Each number is 500 + 25 x the weight over its row's rms, rounded and kept within 0 to 999. Layers, rows and columns count from 0. Numbers have three digits each. The size before them is the row's rms in percent of the matrix's.

# layer 5 attention key, 96x96, rms 0.113, rows 51-91, columns 0-95
098:508550509500505563523509540493524464512464508506518493534518480482468512513505480534500489526469507449531507503503479483458558517455501498500527532534529483509551532508531463513485510506541540502526521477484478496493492484480524479479508524484528547489461495520474454492495503481509499522
093:482467510500501517561521546465527471480474541477551519482478499511515496501529512486503455476513500489489515487484483538472500490486491487511493444492515495479481534502508509490473473496489498537486466488503501481513496550482495487487534462477522538567478537529545476510474452521493524471
098:506450472466505455498487515532491552513483481509538510483485481551524469498513464496485483519485480516495489498525491471512511526504533508517488529518490514498493503458457526558535525512502520475533483506462479459488455452492458497487486560459497487535497516499484508493525509463522509521
092:477495492499521512530478476481495540493513581494549534524543512513466545518532496495458497506487536519451517501521515466495479502499491465473508504543549488504513456530475528496505549556471522483497486511518531505502493502502503509497504443527509504477525503521508501499469503473505479523
110:481527496511498551470445531511506506508505492466475508499515524460498466471493478490464482489521546504494481465500513455542497507474535521499496469494472513489501502502490481463499496514517521477456478532493481495518479521497511496491489456541558493526490510549468556480525504443512532471
092:488466514497496531516509466503468504493498522514534470460508546528491442496497493532462464455488478483487505473495474523453486523536513459520487517467496502473473501516490502477486484530493513514495505527515534498502517489515525519517479569516485542540519466476514458497486457495473529452
089:495499489502562471525519487467432468472472505494522465564510481525519456509467493524497514493508522515469490516500507506521512511482526554527495507529526514501512479484505480505481481505502513523490491497481504512482560513469501473510521491463487552458497527442466492513498495478544522529
084:492497472472493494497480496500497514546554519504515451496528495505504513496514482510494503475506504441496492503465528507477506527491503488540481450502497491513486498539518458548490497551546481499464494531512535508502486472499496585523505456476531506474459504493551505476518500511473501536
095:499538500491499512570497489502506530535468507536476471476502492501525529526480479479472492491501484528524497467478524487491489516536511521446510501478547443499526516495513493437466507484514449510473499497487489531482513489517539470512460501502465508538492509492514477464440475521496508529
101:521522494500484509510509453478490477469549493531458550485567460475493511503529512478474533482490489462488547477513516530432528509508518501455464525515532502470502483522486505513511504508515486462487494500554491497499526543493486518520513482552479484511522502486513470507518481476515519516
094:527532505521509495533467488530514522522537535509483533462506488486527534552453500529498493519538456513459470526523475498478473516517496515471478483476473498501480492503517516520497479497519485542524508524484516478515503544552512468550525521503491492512535499524564469495455479477509496484
096:531475476516487503551490491524468487505496514497502517529508479524480554522498503498469483471525504529456480523545467529482434470509437450508481510500530515533504456523489494525519497476534500461489494544456509469494486501522480484494477499497520507504479522486488552538464496496489489503
096:542495487532509474508500544522481525531495498480490521486497497508498492498507511479452514510503446530510468508517518549511486509485512506496467497486397514487483518510466462458498497558474506502521517493495474515496468551553493536493545486485486491517529501484506495511455494509509493470
027:501556519515510464541513436502573460494496540536491516456497495516522469503498521486508497497509513451477480480500486481494485487506478495544491483515523479495484495500496487475509512486527517483455538473495501500504519492502442478526503470430480515510512517505468517501477528496557510510
030:476543484467527468475486462517525514521522520508486507490524524483491477506481489485495485501499526437479563528526517513528480471549496500502455492505490493474530509538507507500547523485490479498511503506488513478491521488470515541489501544502461458529443447507502469537484489542504526515
031:496494516527513454521464486496515561482507441493503528477487472528460503491459468499516469476491526488505508480497487516525502529473477490488486489471436470538481527487528454480499516517484473485520504494474550486483436532507496539517495482478524509494510465505507490487472480538486461520
029:480474488484490522546491554501503558506503479478484495533555458528520528489508529485500503469532512479510535475498493552507503499525519487521545501514503509451467504541477518516486523498490519459524468536538519494484487487473541484500502501456499498509473460486505518540522503536505551499
032:507464503503509450525484508528454528478518458477520506496498452513495518477499490459481467470485478554507505471499492542506494524490492510475559482502503495502464490497527464520509498487494523542511460526429520501467477538527507549508521481518501524449480477483519491512480522513490492472
033:484534513512475469559537469490495480497537514539535519501534520479495532491518518473532514506536492545490485497510529482470501513520524490502504464533460504508504486481511498520497513476504534511543558491500453465518506484517486491541525481480502520497566560519530498494490536483466510495
039:534447499501484566509535507489523467491479524469532488518517480526472522497509489491498484525499473463521490468503473475486491465489547496552488498517538590501511464505487514493482469483486532473487524468528469493504505528492476482515525510480501512505488555506502530497535486502520466513
036:509504491473493551484508513470526502499473518490453474463489499491462493516486505515493503504475488451480485492473437476497515487500494507533484553476518534500493524534477498481505494514502511449469494495540497516506442566519458466507520473487503465526537488519484535478519513503536455505
032:503510490468494513489504568471459486464516482533523484537558469504478523522532522476486489470511493479471493466500483534502488518493523525522486477480441509474479501516491477505481480483477507469516488563491526497492478531528464497508513480494472534503552493494537524526476534496526507455
047:482510493547528405520480483497478518510511475529518491514488519474542506490500509507513499486524508558476514517502565504490511508485471496463522461496438440498479499485498489515491512519501494522511513498455503488518499465485521533498476514498516509473467482481491469506456519474458526489
047:468465514526539443544485462471494515504515468527508506508501510487511531478509546498477492465494503556479519521498541494479517501474488505472533468524528483494483447516528495498499523489528492528512509482468515475495487493512532493521449504475530506460479519487503476518443547470476488538
052:497435534523522513495480476525503486549510477467521491514529502521482532483508527476484500506498488473527502479473506483492499477473524489473531465498533519461479444501515496514476544467490539518506516464491495490506504517494523523506495515497577524499513546513465530478498505519482498576
079:520543487503499524460486554524484489477494528467519504481494506550519457524481480522526520514512485472529499489504457491529490538535523512522461492475462492514530559483510501514496468511494491503513514549525506527499507509499485525478542512509439493557527480497530510490518486533528532464
071:520555484516493502511550521475521538457489541537455509489490494466507516528490478531490492511513530519481490526548503525519503507513491526545486537512480481544507539511499498476529455533531481492493508537516494518481491498521487464519516488513438477487499494486533474533497528472518505444
085:508524474483502519445464538516475493484499502463521502495491497552506450510478488512521530497508471489520506483485456480537490555538514509515451485473481477502521545474514505505483469522489491517514510532499509509487503520497496539465540517471456487560511457507524512481509464529513516458
117:520529481504487523465508550484498501459475528500475492496486480515496475526464468529489485502508490465503487496530458481529494520521517519551448502494483498537517544485502493495516431523502482506508517544522486510465489505518465479494529486490431472526518487487547492505495489497519499433
115:509518469489499512464477543488465516489474494497504504485471487545504471494482484539507489501494499513515503505512474462520507546527502507522441456480502494522512531487519486501518466546523478559507554535503513493463492520518479506488519495462484502578505466519551494488469481498504493456
145:484490524511529466488432528513476488516490463479538497500496503560512455500473498516525485471505471456524492503479488448492513533497541496484487426513519487504517507471535508529479484507484498544536557528501485479498505467492519518467491500489527500556523514497509509472478489507491508512
148:502495493489506510515538512523494496449492471469527528469496513532535504510511519507509518519454519546530513482489487532487480507502458500465504467508491514505460467529544493430505546484523485507472507483496530458482494545494491498461459488495495508546492503547487519483492484557505527534
148:501497500498507527502512463534482483565468449527486504490507520501441477450502519443492462473518484496524526530494538455466496504517488490516485496494518505481479494515492489498546542520546504531553477448500490492493496501497495514503483457483504480547496494542516476484494512519505468527
155:506517501482483510507537488430493467467492476504508527490497527535519494502466535468514511492507487502494513517504491530434608481497525500500449565505532488496508499449489503492535481496518489508519489520514465495511517494525499475508488487505504515504494502449495480500514486552500508490
159:504522520504490497514500503537481452546501504504437556505478503501556497519511507474497538535476493493512501498513495465555534504535496498484461503466504484508515469487493496455468549491521485489525499536487515543493482491486500505504510488556451482471522472518496495435533510487498488510
153:508506540533476501504509526516482509467480484520497464512486487552504508502525484447486541497535489515458483518503511490494496468510502505524534536459511547500500462505484492528465506517492507482523483523474470492493499513492488464468466508493515510577488523532431491540515510469472501451
152:496464526477497476519488487553560565491524520501517498486495475537510491493506502450503449495465513503468488487499509519521522530483508495511506572497505518495502525539528493485494467478494499529496464518514457525493514515469524508531487498513483516537494494485512491431476479439506504489
155:504539514518508496447504517515527531500473526450519497516463504489489513448494509477496553505496471506522479490493496516462481476517522514544491528508498492503475497550529522520509520474453486562542471513503502483514479497506501491485542501482487486483500523478563498452518517558474487479
155:489520500496521503460526516461480513532495516537495478535489543487501497513464478545505505526435492521503495460530482457460481526533505500498545576495500462497491480537501514511504510485534515457533500540531517505486511472512482478478475521495506483542484478447487501480495493495488522520
163:521513484486509511475501499503484491471502517480496499540496515560470503468482493491496509487506487485529494470531512490539489511500529510478515556507494475500520485479530490495505459452515521480548518472494478474497495510525490495542517493466490522421493525609466507488507507485501479501
155:506522504478485524501477468510557514465509548489487549468502498507509483490470530498516475515528502501502508525472496440480454499536511484446491535490518496495513488471517528508467509540519508557541477549504499522497466498508496484494489518508484503462501496508518483591473488505498506502
# layer 5 attention query, 96x96, rms 0.116, rows 52-91, columns 0-95
101:512475494486464487512506514515480485527511512477551516516530462515510503508523546533538464576525485510524512476476514543460512494501495519519510496486493506440506518495535524530499494497524539513491472497446476500502453464483512486498497499535534515522480520504484481491509450527532548483
090:492488512487510474550467495544507530505504493503485449556471526511509501564529515491473447465478491525492486523507500461513527481542504499489557487522489526526499490459489521553474521488499495492521502479480483510500522489487539535446499500474509509476502506489468488481484498492471515555
085:510445486543514522464477427503531511510542501462536515536471512489482552462486501527544499511469488484488520510491474522509483498490530492506501513470512492486549470478511494497510493531539496507476469503496499506505484526500565500472462506486485498480544497457441508489492479488493480501
091:507521479495502509516515518497507516495503516503495489511536570521510512533518502474484500489515532510507479477516497457543493499500518516530444520511472445553544524492514477482539487507444486462499484505498498502454496507480411521470475490483463498533518504517523496521514464478497483506
084:494527545505464533492479474513515540489517540549504495498519555488470513497509483518455495507497521478522490495488521525453498502517534481520501535480464526476449479478503471489521455489459475524522546512496503457513483483516495453534482508544500495528489546496512450489512512497520497480
087:480485523508525492465490484498470473530510563513503483559509471521506488521509515507541490549493494480486496486490516516501517478483498545505491511527542509457492470458532477518436479488496530510525520502517514490502545506482543484501472496428512522475477553475492520513510484522469492491
086:523457492470484507510503503560493487537528491503526464471488514523486493514490533528488492520521486449497557516509485528470472512490441507517539492540493502518538502494508505526461486490493431500464518504494504541507514501472510556529521536511510479515439480497502514486490481525500482522
087:518549491470515554521513451520496482532520529498453536534485484498501521529528519491516448503504441497515533493494493481519474471514474501494496546457545533485518539517527512500494481487545493516473480514498471513523517477530516501481544509483475492507471470511492514478498513559484483483
096:465535485533468493487499483488498504494514543508526520532536482495514523512499514461511512498488489507504496506521512500475521499506515490488463523501472508450533496524486478505566481478550465431455525470519508497514479524488515478485540465496499475513515498495536573501521514492452536527
096:514531446481496495531486496543495521532510553521529514502488408526513521520504530489533479513529445537458515509528455500492486479500480471474497468566511476485504503498514517503505533503548500486468506507465490520504525480505526501505504492489486505486463492517488525491464477518505515507
099:518468481476525478494511452506471503525483502472505487557471452515528480483544539569520470517532473515469522475522532505497494462499514474460521494520518511469504505497492506500480530498531484488460496521501515514464506470485516476470451548534504536503476505499497528507464462513496501477
090:517479447451516482491508508545512513552502475477507503543513462527515561541534506497492511528501486550456482501512531540492468492491478529480476486483540538486492513491457490492538515493471476499501494478473482481494511473544499506525491500505474507476458463494502528506456466488496525493
025:461458491515514506528495578536485538501480459470523557509518498493459505474481474488496492528483509500501489482518526500496505517500517495497454477488464512525524509499504533505527477514461519506539477511530476492484476470489570520482491528546507501491454459491531502503517476478466505478
032:501530512523480480522497513499491471495487496480515503495463472534517509474518513512511511508498477535502425477489461463475516520485517499512542489483536503534452491494490504489471488511521497526479496491481488519530490561530493462510521469485544521488519521503434559474520509446507541486
028:496534516506462543479531487516491452512472494534500497472532530484496494521506553513470497502506474465512510513502507453469511510499481467515473467552541517508510480517478548477472496500528520501471547504514450526523566526507506473478534486527497512481544516514488501515504499467526502530
030:481551515514519467496492457488476470524493519522563500528482524445484473522516482485513490569507484507489502493532505483470513513506501520483498464495507537530500466473524488469491497526500531511543514506508445528546521491523512504496504474520495498481542556485486496495493545468518465478
031:470531495475480533464520466479518450500491521500492468486550524478505486564533491469511479517502491497491471517528529501510486467540519465492458481503519502504532515528477514462502498486548468467511516513522472511500538435475485477442503499535490477518521515508510532471498481509514504526
033:518491495508518526483497505510519540513515481472519504560508504517493494535493543562479517553498514519510542520479487536561534491480505517509512537498483507499501523522525520489499508520463517490479512505490571516468495528504519509475446545510520511496497507507498516524495534547526445520
037:487532506485542469473477463502488520496547507491462498534541526514528528519496533505516521464499477508502533537499521500512504473533512527519491546496465452506503545509525510476471513479484448552532462483489538480467496486496472501498450527519455481495511479504504504505464527523517523487
038:479523478469491465484506539503490504475522488498502514488514503503466499491500515498505507460498521556501520473526558573495484507559488502469487518508430450504496528496498457493533492495490503492534475512506522481482511503478489551514485498507465475488482471503545450519496467513465503470
041:467564500470479458476492501505522514475534513540485462474523509486507452489525503494480499475479516558470502495539510493500506534531487470473488487518476429513504503507515476489524492509533500477497507513477489502502540483475494543461519492464488457463494466514530464481484450503476502492
054:485501486490453529512527544516528463498502500514564496473472500504462480499518494485472489577523540539511485488501445484501481496456499469488492471523504507463520473522490500507543488512520533442484510519550476511516526512500548513491551488499514508508535505503508497518527502482491491512
044:504459509483456477503531498487526484516486514524515494488502469479486506456520474500513491588491522477496475499509443512471478452495503497458495474494542534486492472484469458525489507508523556477482510508520488509523508481499530530514496485530563535506529512536505514495527516504473476526
051:496446544511510533522499451478534490526497524451490473467483541496521492522486476519534481459492500434541487531474465475490496477481510504508512521509594557543511498518519526512472527502484496507491513478499485516513499506505489485505500486516527510515517501528477516478524504515520498525
066:488557490521548520499475534525494528473496487506492520522497514523501507552488530507497510444498475539488524498521564502542531539518472513539495520514448463491507517506522517484530479498497468520513510503491512483464501489500488466485521519494450435485467493460481468512489486489512502475
074:515527473490500474506529518489489511462494478533521521503531443485515517442556510509459527555513523554468541511535501483499499534519516509481488499485479459483480503516440472476507462502551501467495478512518506480489514493506523522481492503492478484464500457510527509544480510510490487488
113:519540459498527473517526505513490524476494483506516518515522460505529519499538533513480525493516490545457549510538537479515517551517492511510492498491462453491486528511467511469511469517545463482497491514481516485474485463494513500475498520480443491475447472493519500544446507496511506487
070:536478473494450444492558474478488505492484501516505490499519473472508498422530492504481523546510533503492527518526461500463466509491527504469494474475496488496490506494439485490478486528550501479481457508496526511514486462488515552488480493489492550505502477539519508523484509517494486514
156:483473474478473491495483527537483506554514502495490465530460537538487459564457507498523483498489486486497473465491511536504491510466454511523506473508468504516516512449571501539515523522495503508521515532476497519488483505476517521505512518480496476526472534476488459482537492473516527481
089:487481541505482526497467511494511436504510541499512490530506542493468469506478456466500483489477476473533441486477476510508496482487516496480510522525534517497496478491552477535487529471450532494521503484537483502536508520514494502520500484518524469519535564487496480481558497501483491534
144:504491471465433503522504485482499499529521481485485530537449481509483517535509521506514451484526468522525496444513520505479491463473502480468508472456526545504513498554532525487502543533493495500447508473483467476496477500519494460505505482545525518511504530517522517506490499499516522537
156:527476502508437453474544473474520494505484506501495442529492508460507506476519506518484527497494494486495529546544464499476474538459494530483500482484487516515502530473478499512463483535578491491537471504489507507503482477487503552498524472486480493535529510536522485502480518496522491531
167:521542543509490508472477461486482483492519516513442499470515481505521507493535512497484481472486486560498547490467532479516538502528444529495498503518524488461471470496514516492482474490518506469498509506508503446495467470473533507552520458489465460528481506497532503522532515494484539499
157:479549475519512482498515516493524473492500516537514495505485470469521514542509484481527485456524478547485458544482490464582471471551512523465450505495509495506509503518486540500524535498485482490494517531541488491485544509505482526519489475463510483507501501498468505467503535495469474497
168:500499512502520471521502492500472474453502514500466524551441534483486508509539544481477503458495557517500470459461544462496488533509534534518521510464483496504504530483496539553477500497493519484502504490462500449500466494494479490464455507488482532520509537491513510493496511504529486482
169:476476535485500534509490493525499547509525458500542458523483516487495491519512537499489480499499545513544491506488459535540489481504532491476489559534447518486485529481463488493483486511546511525473477524459479469503515502510496527516471456500519485516473522484493501474466489546533493469
170:512494465501451493482477524492507528475553477482486518478497532474500488463454525478514540470454484504501508526545514520518499515513502529497545501519484491486448480505501558486511523539472491538507527525467520503525528528496524467521475506485490496479475484490508453464498560517513492482
168:528528499480513526499462454511470487497497531531503525497502550468466478493469498491462473517510499466495560501510491465501482486488524492516516530506524481517461561521498480498488510475525455494473537532516551465498519505475499476454517568514509496487522502513476513460483519478480519507
168:503483458545570502505502474521465523474484529560525511523492539483501479470529499521488516440495492517507477449489518505498497458533470508486500488511485501504452507478550448498478513490526480509547494496491499519470493538535489510555493480529493497485513476491495497530502481498498466483
167:501492493480507533528462501549500492509549547507472507542472463527484508489500470519516486530469459493474489525482508483486468486501470458493504515505510473484561471509486532536506501475570528508511479495491514513527503499511506458508481515474474495528544470485498499469493496554484449491
# layer 5 attention value, 96x96, rms 0.126, rows 32-63, columns 0-95
069:465510505483498528511474497500520513503519510531503517552466500492479510489448476517480511441489511477487555535522502506471498499487478512495482505479497507519460537511539494484489508495483461478482496517441478462503490597497513514498536471482497473521484543485492520499498467548486500487
097:424510543458486527502488512509526487490477518488465454529521540479460445495521503514535486443490522515497487524475497481518519509521527490523516479498504498506466472524507484466455530508506499472500520496504517551525538505491510539456503469495498525491539497525469524487548496494494499504
078:487528509535481488498492495461530502483530479455494510531465478497518525515519490524538503510507476433546506477528497494482503499512549509502430499504470511533482491502488485495498499517526440517512499506481555481507468586517494485519509497533503520506475488455467512514479494490505489483
073:528521509510473439479541484539469506502491469454502439523481520523518491534499512480481516572503470478506525474457470498493503494500481504486516533500536494490500492548461511509488511512491494478496486509517524484459495478456487521526504494473439489502527533514514481481526483521526468467
090:539507474515494491482461531491477515529485514531489518455479429514505567499496527522520516549533435482505484502498479512472481457535538490500504533477498497527528471503471471488484470515541473525478489528507498523461487523504459488533475510524490493511485512505496478492459502518513485503
100:566523488517539523497495514461494515530478450517514523452566457533551520499479487528502499530518520464531486511502518490486477490454508507513488507499463496515525498513481509502493499547523485528481471512522508490477487472532443482493512502484497516492481536504549489479481450479492502497
074:512483484457516478503513516483502502486536470486472525516482521491508547499535472467484490444510566470456512485485495480468513520507512524499506503504494454518493513465519505486490503546532526510463514518474502516571538468510517507499542519512531529478491494501535522481555494465487522487
079:524486508513500495506542544474476495557489521495557481496461482512528578495501512468490524534496473491531538468471487497463501498472507510516487525503508483524566500474456492460472494461519505507498515480467520463468479489536519496499516504487482501524530478509503493513473492518465461497
073:447544493506458560538480517497489553522519488539470509543543535489494490478529472513477464472477506502491513495517472487497503474522505509505479509498492535489497470492511509469504486489488529487482530454484483515488508478506555500474487489438482540504488491490461517481472522505486443484
082:466504498529523478542505460480536478505486486460543496543449498504509508499507525480515490511505488512543492511484497525498453482489492487512478513481484474473509521507538509506519489506489524461499477548502594505543497520500519554481478496468508545504541521489517522523508469528516478486
078:469544506533545525450465481483559499494498478524476512480518496472495461522523501516519512458483468484472516501513508492519494537519458498496492514475525539512481497493516507529504501445498525502482540473498464511523502494452538530462476471538531524493448475493516488518515464505474516489
085:465490526520487511494489441508514490504539504512482444498495543474452490520554542511540477512480465483505485496495493510524496528556462492507502492513508518479482487475473552501496479455486511491500519500472524465538546534512522512497516508487503498509541463518486471540518459523489525473
071:494512487507485514496522485471536485475470478535447494488485516496485480529499559536465512529453517497448485482498505501494467498520488514546464479480525495530467499519488447488513513501504482496506501478483516490519471499463475506595472519486516511502504466498535476528448504494482492521
093:476477531509492496502503473503461475476521489466502465502489550490458460498498525494493475484488492486533508499471483517530510483528495471489523507515537476476495529482502488477468528494509534483491541519477486521552513442452572526474537520511515494527524487510452494524548483506473494474
069:444485525450483487480489544517452469484521552514496495553458513526471499483527534490510515448503488490482497529506497497472503499495496491488491487516457495484456500520498478535500496510546507521467497486492485504475533450519541490470516517446514532493474491485497478522524518493466548502
076:503487518514517487483498492481476520491489496470476513474485527493538497511429493496558495512483520512482536503511516493484475497518512515499476485490427509445512491514482474521452490538515501503502497525468448494475454536514468490546472519557486481532504534541484513494525511491533524506
087:437472536470492498493486495523537489492514544481510484490470547494494471496516553491497496493502529484498536478450466507531515507520471496501535501518505463516524503487503547503489519483482512496505529497491479490577514514473557526484506478501493491461488495510475525491548499525452545490
081:541516462507500455459486526529510492522491483483500573490532430488502489483525490500434486495523512519487513466525500500501497479514490507526506506483496526520507508510542489495501500507533507492496511478467488520477450467510454457516477471540522495525448509464504489504458527486475529510
082:518530463512465494486519512522454504492459495515515526518502471522537544496448497512501514549502487493483499510508502502465526464483496520496504521480490485499509519476508462528561501543479483518479511516523558530446458527523459500544464485516497502534488515496526510463470468484488523516
069:494489517527479511497502531478527509523521515490514475555515525490531516501521525501523503474489511459504473548535554475525490469496502460529450487484495506503527474475515523506483482522496446499528489490481544454459489478466507513521483505517520460526505516517499503513428464514468487466
077:460485529460485513518491499530515522507541460514481477516535486497491449485518489497512488457508500493501510465452492514538511540498495506478532496508501476494482472483496471493487524505508492479502540463508524522529492455504591473501495490429500510518521530472501523493546477529490506471
084:513475499450506501530495461474468476487489534498489504524482484513499484493510477499495477474473523465518508494444503491535496523528510501467518483530559478488499524473492528478437520519494458469489518492522497494565539479497519548470513477481472522498493503492527549468535535503469492482
073:534463507533461479531478564530490472491510490504513551509481504483524488507483464479499498490481478530537520503490508531495502506487549492510528533507497488486545527482511472502482527466505501482481495447453497522499469534476550510505523479507495449486517508485438507500530501556510512507
072:530498499510502491447489505467473533517517472471523514468534490513507506490494499513515508518491501514490476479497506500490517536502534490502480529476436515504532496495418524468483529526548511521501487527453488509486498511514463511511506478484527513499577542534478498503555516460506517513
082:481505549474497571506483524501482519492459499491498473450496483515420477483519469510506508468502505505509530506509507544521517525520457466483539486482506509477497490503500536457451502468482540513476458516509502529534513479490522527495500511491511536486517506516472521490543531495499539507
077:509522498466503491511485500499494490508488511517506504443493541523527448507554526534516502522493498509488517480540527494513519522451520474518492451497468495537479493532493501477490501518473486479532503536495505509477543548516509458522481487572518497520439516527537473513506479496503458497
072:543500540514509502496506473482478533464497457546501509527473492515515526500482482496505503460497511431517464487480532480481522479485559508492511495526531538554486509506491539464490488537501484502463501534514537497479504507488475493530515515456516476505484470530503521437475498526525483482
075:517466529460496516480528489518528475475553515521508536528483516476501462484531512529539508479523456514516504524497477505559481523459491490476454505510455497475485508482446464506495512528507527452497511487455490511510487538478519519476539545465493502509479524480484523506489527510492498528
073:521531494499476482511443483461506501493477514526499483532468475468502501501522488508480505550523513492453526487596505522513492520518512459517535499514519524475476483481553493499494496510480501493500491464472510496463523461442544492483486470484485528480494541493503490490508491488529504543
077:500493496508478509488509477510488482499498534516479563527483507483498442508492486493480461519526456518515483488541487543476506502512473491522498503476531500504471516478531498496475517565465595527518503487442481487504518460480532541470513505482511501471486487496477489493467515489526489488
070:474519511517509506513501547429492556507516501470466454556521549499473497484490498492497496547519495475508530514499518510478518507521534495468468483485521517458523497507497491492535524500486546499469486524543548490500460555498506478502477474504492511508521489524500486481513470494525502447
081:577487483537485476488490509505471529534512496499521515469500480497543537471492494540506518526509500484508499481510524509515511477496540494505488511485503473484493518491463499541535489512498497489516501520506472516464413442519438485536485501483511452540514523498473513468520517512530496504
# layer 5 attention output (transposed), 96x96, rms 0.12, rows 32-63, columns 0-95
059:493479501491491513499521498478497541494507500515496549477432452520484523472506516508492488487451542513548484497484538450507497514503516500516479497519519514473513490492480484533479455486502494483496508519449493543526511518531492505527505489573495518446503480460452503520488483467536512492
107:495482465490512520495517523491510416510494534488492504508493496476508489487520510468488484506568505516539500498502515468491479520516503504507502488486477483473474480520580504554539508417521508519486511501521491470507516506513494512515507505497473488436511494430505514501499491475505513515
079:513519516487505509491486530490485491499506534506502511513471477531496496516511485489507470522429494465502479493475517444561493496515510487487495561485539529497507470470487491433499513524504495551453475544531479516513496485490512509553498480532491491527484501549502464514464496471525514488
068:521499493498511439543505477488515418501491507499524532512490510506504494510496515507522499495491504498497522511480489548446546501496496487458487547526498475518504473545493499473523497539512496523505500486457556468502476501504475505502489444520570476542516497531500524510507482518486464492
107:494529505478501500489503481492506572493513464494501495480494483516478479486503492497496469509418476504488494486503509561517535490503498513516506489498512534499492490496475496428513493561489500512479495490540495481514486519512505497525485511505528499581508515603495504489500494506499493495
119:509525486493494513482499498482501519490486411501478484478504506513492505537486487516502489507475488506444516501471489527509521492486499487486518505491507510498536492489412508470483505594514482483518502495517485517503511498505506504483495481484524515575523493586502511501526488499492518499
074:507500470529494516461511492505462586512499475511497470543507501535520522480513483495513472500523535530482497494494496472544487475493498493535480492473466501494489483509527507562506525412538511509501468542457476500500530497490462476469494490538491518474520507496486511501537493489490501511
075:490473525481494461479501504502529561483527520505534476486505504535504462530493512530504486492460514526486500489522499560473521484473491459548494478524503491513512483513450513430504518539473486488510506490447501476483498488495508499501471514497521522557478511577508493496477481480524509497
068:504509500492504524466514485479507451463519537485517526486471523477509474487505519477514529468483507470565493495528512528520463488492521500525489495475545535466508480499552516451518504510471526507499467484469539546509494502525529474499524511471437486479479517488496489514446471509515529475
083:509493484445480479517490482521489495495480475545480511531472483534499479511515476508515474494432518496541503503494500505470526522499489503546495448539530480530490496457530494493559500439542508489500534485470523494521512497499513502479484475477521506433500516467509501511466518478519524527
081:491473467474531569491514510498485467467509525458529521530485526520498530501524485472512476506514493476468497502517508442546485525481472525502530529486498499484480528509568473503480457468511483490487521499473476524507484486518499510511523512516456517454429476488485477514481485489520499490
095:507497526485507510493519501484481473490525568500503481498502501481479488509495492484520478502488503495539502486530511479516486516519487521487509539499510486518540498480562491489507469430504518524510464486513518474520474481523513523555506501500491492424441504416530489506487467501516466502
067:516511512495516492478470501504511555495504546495482498466485488485519516484501505467504479545437518503472498503503467474532470493503477539610481503488467491515509508506534515490473506472485486493473523462501495507511503514511502503533520492475510516526454463546519541523479474480523478488
112:504472482490499479505510518510509456500504512507546497504514498511507495497503499498497529505573499494545499490515507501474465512505500488504502472498474494505509490493545500540498505422515500477513518516471506484520510487508519506505510521483465502381489497399498504500512504500489493513
076:502504498506503514508490555486489579530518545505505506530507493501487506496500482483509544508460508504538483480498504524462498507487511487490512508504454452497479480491513485513485514437487509503482472490490503509478509491495471513500513502534495475395519511416491491478527491490492507487
073:518534494479520457504480476496466485497500458508479485489506525486503526466470516513518508483493472487502486488514517478504518521537506505525462515488519472486521517499413518568489476529494474524503508489546506494499478477478484504536521492531563516556527491539511538485545482487504528511
114:498479497498489494501492517505509455490502569487523484487494504526504506508503494519500490488546491515542511493503501470496511492508488506521495460518472475496507494504544502533507489423505497508521513515488521474513503485501491511494493506503484514397482504379481501512505516524490494494
092:517499511486480526486493530515497520480515463465515491507519500504515510485495498513498503490483495476446481485489479533534532466476518493553517519486516553500483507489464476454465514557487494504476513527509467535492513505498493482495521493482489486586517492584471518458521514528484506486
103:491513487483483500504488496521470511514486430501506510509500494504507496488502482473488516502464507500488506491477485518490522507497506504484516509501525533492494516516429511453484510603467516473520503485530503516496471513488503513504502510491531504590514514598484519506495502497490505487
070:497499525443473526500518495464510438527510455511454468495482520486508491502512499473506496496517470481556504503517513497506493502512522497498496542519508516491548472482476481413500504503512474482535502474504541497479502473491519526496509501477520500567466511564496490516472510527509520496
085:511516489534492509463497540464482436465471518466520515484510504505496506504486491490507506490544493504565488512502500513485467496506527496531521479498486470517511502483525517503544515437483502484493491511471529485533471489515482506495518519496469491432489529405491496531491491529505507475
086:491500485535481479495480499498517416499497528521541500508518487497486502519471495516485510533533543528506507517492472486511505481494495506487512487514476474493497489490538509552504490485512505498499472521490476477544551497482476491461513492492473502424501539394500523512508519509493510480
074:505459540477477487510500558510531479488501514492568528512527488522515502482512523555496493461513506501518492495508509503436485526488509448520449516523483475490480508490480520471461460477515476501514536527466490512499501515485471495523480533491454525479507530437511473514483512477514498498
066:486556506471490462470518519483524479448490544469489481481501496503533493470521505513535512492534446540462509492455479563510492525519488479440494551484501519494530514498445517522502491443520507524494482494509475520484499493519515506528523493502520509509530492510519522501547496493501522508
081:478503464526486513499518500514478467488511528489476524488480485463488519476502512503512503447484506564514498484496510485444450535524505505488534431477488498501479469494532514531528500457526525492478498497528481482529512507514512510529535526505495522432488452445532515483516508494511479488
071:501571501516499491483507522486474381508513471480461481502469497480456528521491494517493529501529460487434500495504483531491520486518482529510515491507491504512521505527573509517491501545479490500520534520508533500510481487490487484515488498491540507527485486498486500495496513489488516522
080:498481465512484509513500489508511480517490424496502477476496506510499487513505514501484497510484517526513513533465497476511475515532492503432488489500491546490531510499399512528498519586534483503466460512500536543504510492486477490536509463519500492521496496477496498533477486491494499485
077:487521498500482513477495550487497547496493540508506496545440519468514498495481491508486505501510473498512484495489498513524462498520506483496502597510463482482519507500538491570548473461480495523481528527532497487483470521520531452481510514512518486447513475489505480508492508511522508477
079:498502499506468523498517487467492458520481475499528502480485518500489509468503471503474520489442504482535508511500469553438482480478483524564501492497519542515502475517559501479499505580524509525492521469510466483485490483519498495497547485500530505550486529506514505490462502517494491540
072:506446507513488501503496512486515607493495477504533484531488514469499494494526493501478515481497522444565520508490488521471480510510488498564528523490475533477486496499559484546489488490508515496482504504495449503498485526517502447502497487514524503472457502458507516496486495503497490520
074:498516505474518486505488488513483404498489538502456504505498550508483488491523489504512502511521480484534485476516530488519456544498515517403489491483546515503514469526535513488505519511499524495514477502500541507506474485527505517502475521499550507542500490563486503507470508491497495491
082:501527501513481472487512482516490584518474458505508503490498508484517500481473504484494484491436493504460517495478501513518510488502517489511490497499512484477494511486438509460501504555508489529531495508532508511508466499513491500494512514515527490595507487600488518516514512508499509505